Weights of a small transformer language model.
Architecture: RMSNorm before each block, rotary positions, no biases in attention or MLP.
Each number is 128 + 24 x the weight over its row's rms, rounded and kept within 0 to 255. Layers, rows and columns count from 0. Numbers have three digits each. The size before them is the row's rms in percent of the matrix's.

# gate: layer 4 MLP gate, 1536x384, rms 0.122, rows 127-133, columns 256-383
# up: layer 4 MLP up, 1536x384, rms 0.129, rows 127-133, columns 256-383
# down: layer 4 MLP down (transposed), 1536x384, rms 0.12, rows 127-133, columns 256-383
gate127 102:117143140099070131180120111169130135119123132141165125134115117140161085072141101139089148125141126101155174121155079138098155145138147134129121163180149101103145152132142081151173133121103157107074088144115146121155153187152144120149131109163140130098105143135116135157130136126154113089140132128116123144160100125135122169077100110101117120097098125130103140149172157089143141091146
up127 103:145128152070129097124114153131125131148070161119118139144124120166127134102113144149099151092137120118111118148149107135142142143142157128138174173112113111113098093118133166109174085092112124081123112107118139129135118142133123152163162124119121154100163087121112145137131119143089122106112070104108135108128141122128134144073113142115161125167126139099148173132143101138125157145123
down127 104:155124127136125127089100127113070098137119164147134169118128113115111142116117160119131144122114127116140131095089154148091117097149143144129124126158127138145138098121126135107170137112144108140120121130120120173140115084089153177124123167167155109077139126176085127124127130130127157087108119127074175148157129074115133107089134083133159132121132129110121151126151108139133149155094
gate128 097:173087159129097108123148173136127105144128126167134103090097122093138134143103122104152096144155106071117133153151140102085115113118156128101131089157089136145138140134149153174131136168149124114156173125144135088135133122130115140107126112120133101130127101126114086127079108091076107089159133152143126096159132124096136130081111174137157137166125125116119101126151136135116114133140
up128 098:178145183105108117166130148158121132092137146176141091105087174129133093134104125103141155149116115105101110165132152091152146123114114142116156159126126111097183137152146152151159140131129110124097128118163083111166138108116116148124135100131116152142169131129134119150101145128153106131123150133131130137112140123139153157141115171118138146147138143134115117158089113156108136145136
down128 101:123096141155132097082160129133129141155162161180164116141128085142137130125127141160115131189092124142132099101104096128159097142130121117097160138094148138166122094145141109134147123120136155101144171167120125139133132123111125167122103123122154148094116163158136149128139099162106153136169172110134133128125172090129111119127176136141123128105145124149072154104122107141122168151145
gate129 103:127102103129126133123134092133117113180126110093118095106117134104094125141164153122130176187138156131121101157156114090134128132179116110093156100137157140120117165194119186099183150111162129157143097099131134150138087135076135128127135145163113142079120132118158126081127123122084153106148094137115103101103113119135125171124119143100145119140107128158103095148071155146151109124144
up129 101:156134109126135145134200145181154126126105124131144143119169149137126140132144117156086114093188108144126115117142122125118113143129153156101116126129111114139081151159152076120145114070131120098115146174084120106141109186197136139159150107155141171136117121089140126087111078148166107195088114099139145141137157155106092080176138113160093151128129137094142127146160107169165109125123
down129 101:107125141099121100141123116136116128149134133142111120126165132111108104120084136086089157122132148142148127152092119145133114121068147144116158168119110155165132129141152110135143151085113143121159150138140139141141140112151122146131129165120141110152120150115133117163134131096126144121120141097154112124105109146087123136151110171147173155125108141120100109128149168162170160122119
gate130 095:146094137106176168153149101084114123142127128105139083080106083126102140117098086137148122138145114123144141102136145096104130106167155139142119131127142107110141118112103105114108146116131127121126173095091114175108128157158069159113124128148113117146094116105112116147161117139172129107129168095117082148170134079113151179148132089141149151128145157145126089136133181141116132144103
up130 099:159141100161186126144138120146104113172119146140118132138119136145107139114119114147157107165173156111080117115076089122099087137127139111148142127121133108139124134147152115122125117146161127115128142097147114144163117143108126163142097101140104150128074086085133124120178119120137128116129115091145069142133145137118131136166131153115132162109101095141122112122126108123164082098109
down130 096:135128124139084134152152151131158153096125146155101135113170121140114101148093174119109154092131155099096133119119148139173155121073145145132168142143101132140110142131115118133148146097100165135149083114141077131142160131164132114124152161100109107134158121127125155106073137107111099160127093141115132132112172115101118100126133117133122098098111132147106113107177096137121143134150
gate131 100:124122088110119112135101134125105109172103159082141124143142103173162110128124158099175096133156159141092139133153138159110085150098116133172102152170126131153111142135127168127084144127136148175099106120129133109098146116158113090175136096082109097115133129136177117131131144120124157128069137063127109153131138137116156118103123123115147157165142110135132153116142173156146142138091
up131 102:131136119128109076126145120101123105120118099175122128095127101116151144143116150130118133114107109116144151164115134122117150088094118150124120122174125099178135119110135147174125127139116097158132180095106140144139082114141135129078174138131109101152135092076104143159077120067165120128166132119140108134127128110107112173174106089116133161121089141100160109156113140143102155089153
down131 111:125156158186151099069138124102119128124154090114161128104153120150104138121112136132159137111142130127136132115147176108141142118134161151151118117116122125103173103148117162121139087061133135099085115119126122124153138176134128134139138132136141123129138157102099162138087105104118082163086129129157126125059120122206142114092146106132105161157103175119128120095131145119139187137169
gate132 102:138126089136136189127133182106137189153094158131136139157088116148143103143140123129116106140148149102149127189073117185130152100158141136101137162143117107112094081091128140120123128095159096126145148158131159095118136147101113131127113088115119166135095165142175113115169115114090115130128178133170113054146096122128113142091093122156128116126153115114136127122158133174133126154104
up132 099:104169147137096056149117145112137118107127158154139110097147118118108148135130149124108145152128160105129155132134128144164145139170129187139135120136126098106144134116124113095157120129140115134139137136088117092118163109112160141168117076141110127115121135107115161137159136145108161129129110147124137130119106138159138128178159112136155114134124118154131132139166164141092120143136
down132 097:133160143097137112097107110124107159094143135117117132122110114123147130107121150144146104136158130154115134128173104116125109143126145102134152116105130102146116135123100126131137096139120132141129134143158177157089126094140137132176145135101103115136170142133094146140098099163163099126144154137147087095122145067148125097149142133117164178137126125175132152161113098086141125097137
gate133 086:132180108116154136082091166140129119116151126142104156127098118147128132082115133145144106103134146095149102059116112107144183155153132110135145111103099106154147102170158082106103119172136127174106129137126112128125148110123157136168125131128119125131134109178071129145149168126125093128118157092107113122127131158095101129182157105135141123129130159089130137111151157124083108163128
up133 088:096128160108128109164146116110112083133074102094161094137158108102076142131149152099124115117104106145112149120137135177128108145160101151141108123118138155118127157093125163155132136096143163144138121128122179132118162141122100131142102134131120140079142137132141138146133152143143072138091104128094167099120168138166127142121090114140142145090142119109148146112136181141078168123145
down133 093:134129100142109126133140136129134110152138127149113120119119095176114122110137111104136127159133107104130105171088139112083130131084120129136099168122145133163122100144100100155133163167127131134121109142096081146148134158127125113115127127114149131153145135137063138094137078139136129152163140106134121150148155124129108116102104174100086144154094115132082084125153137090110118098144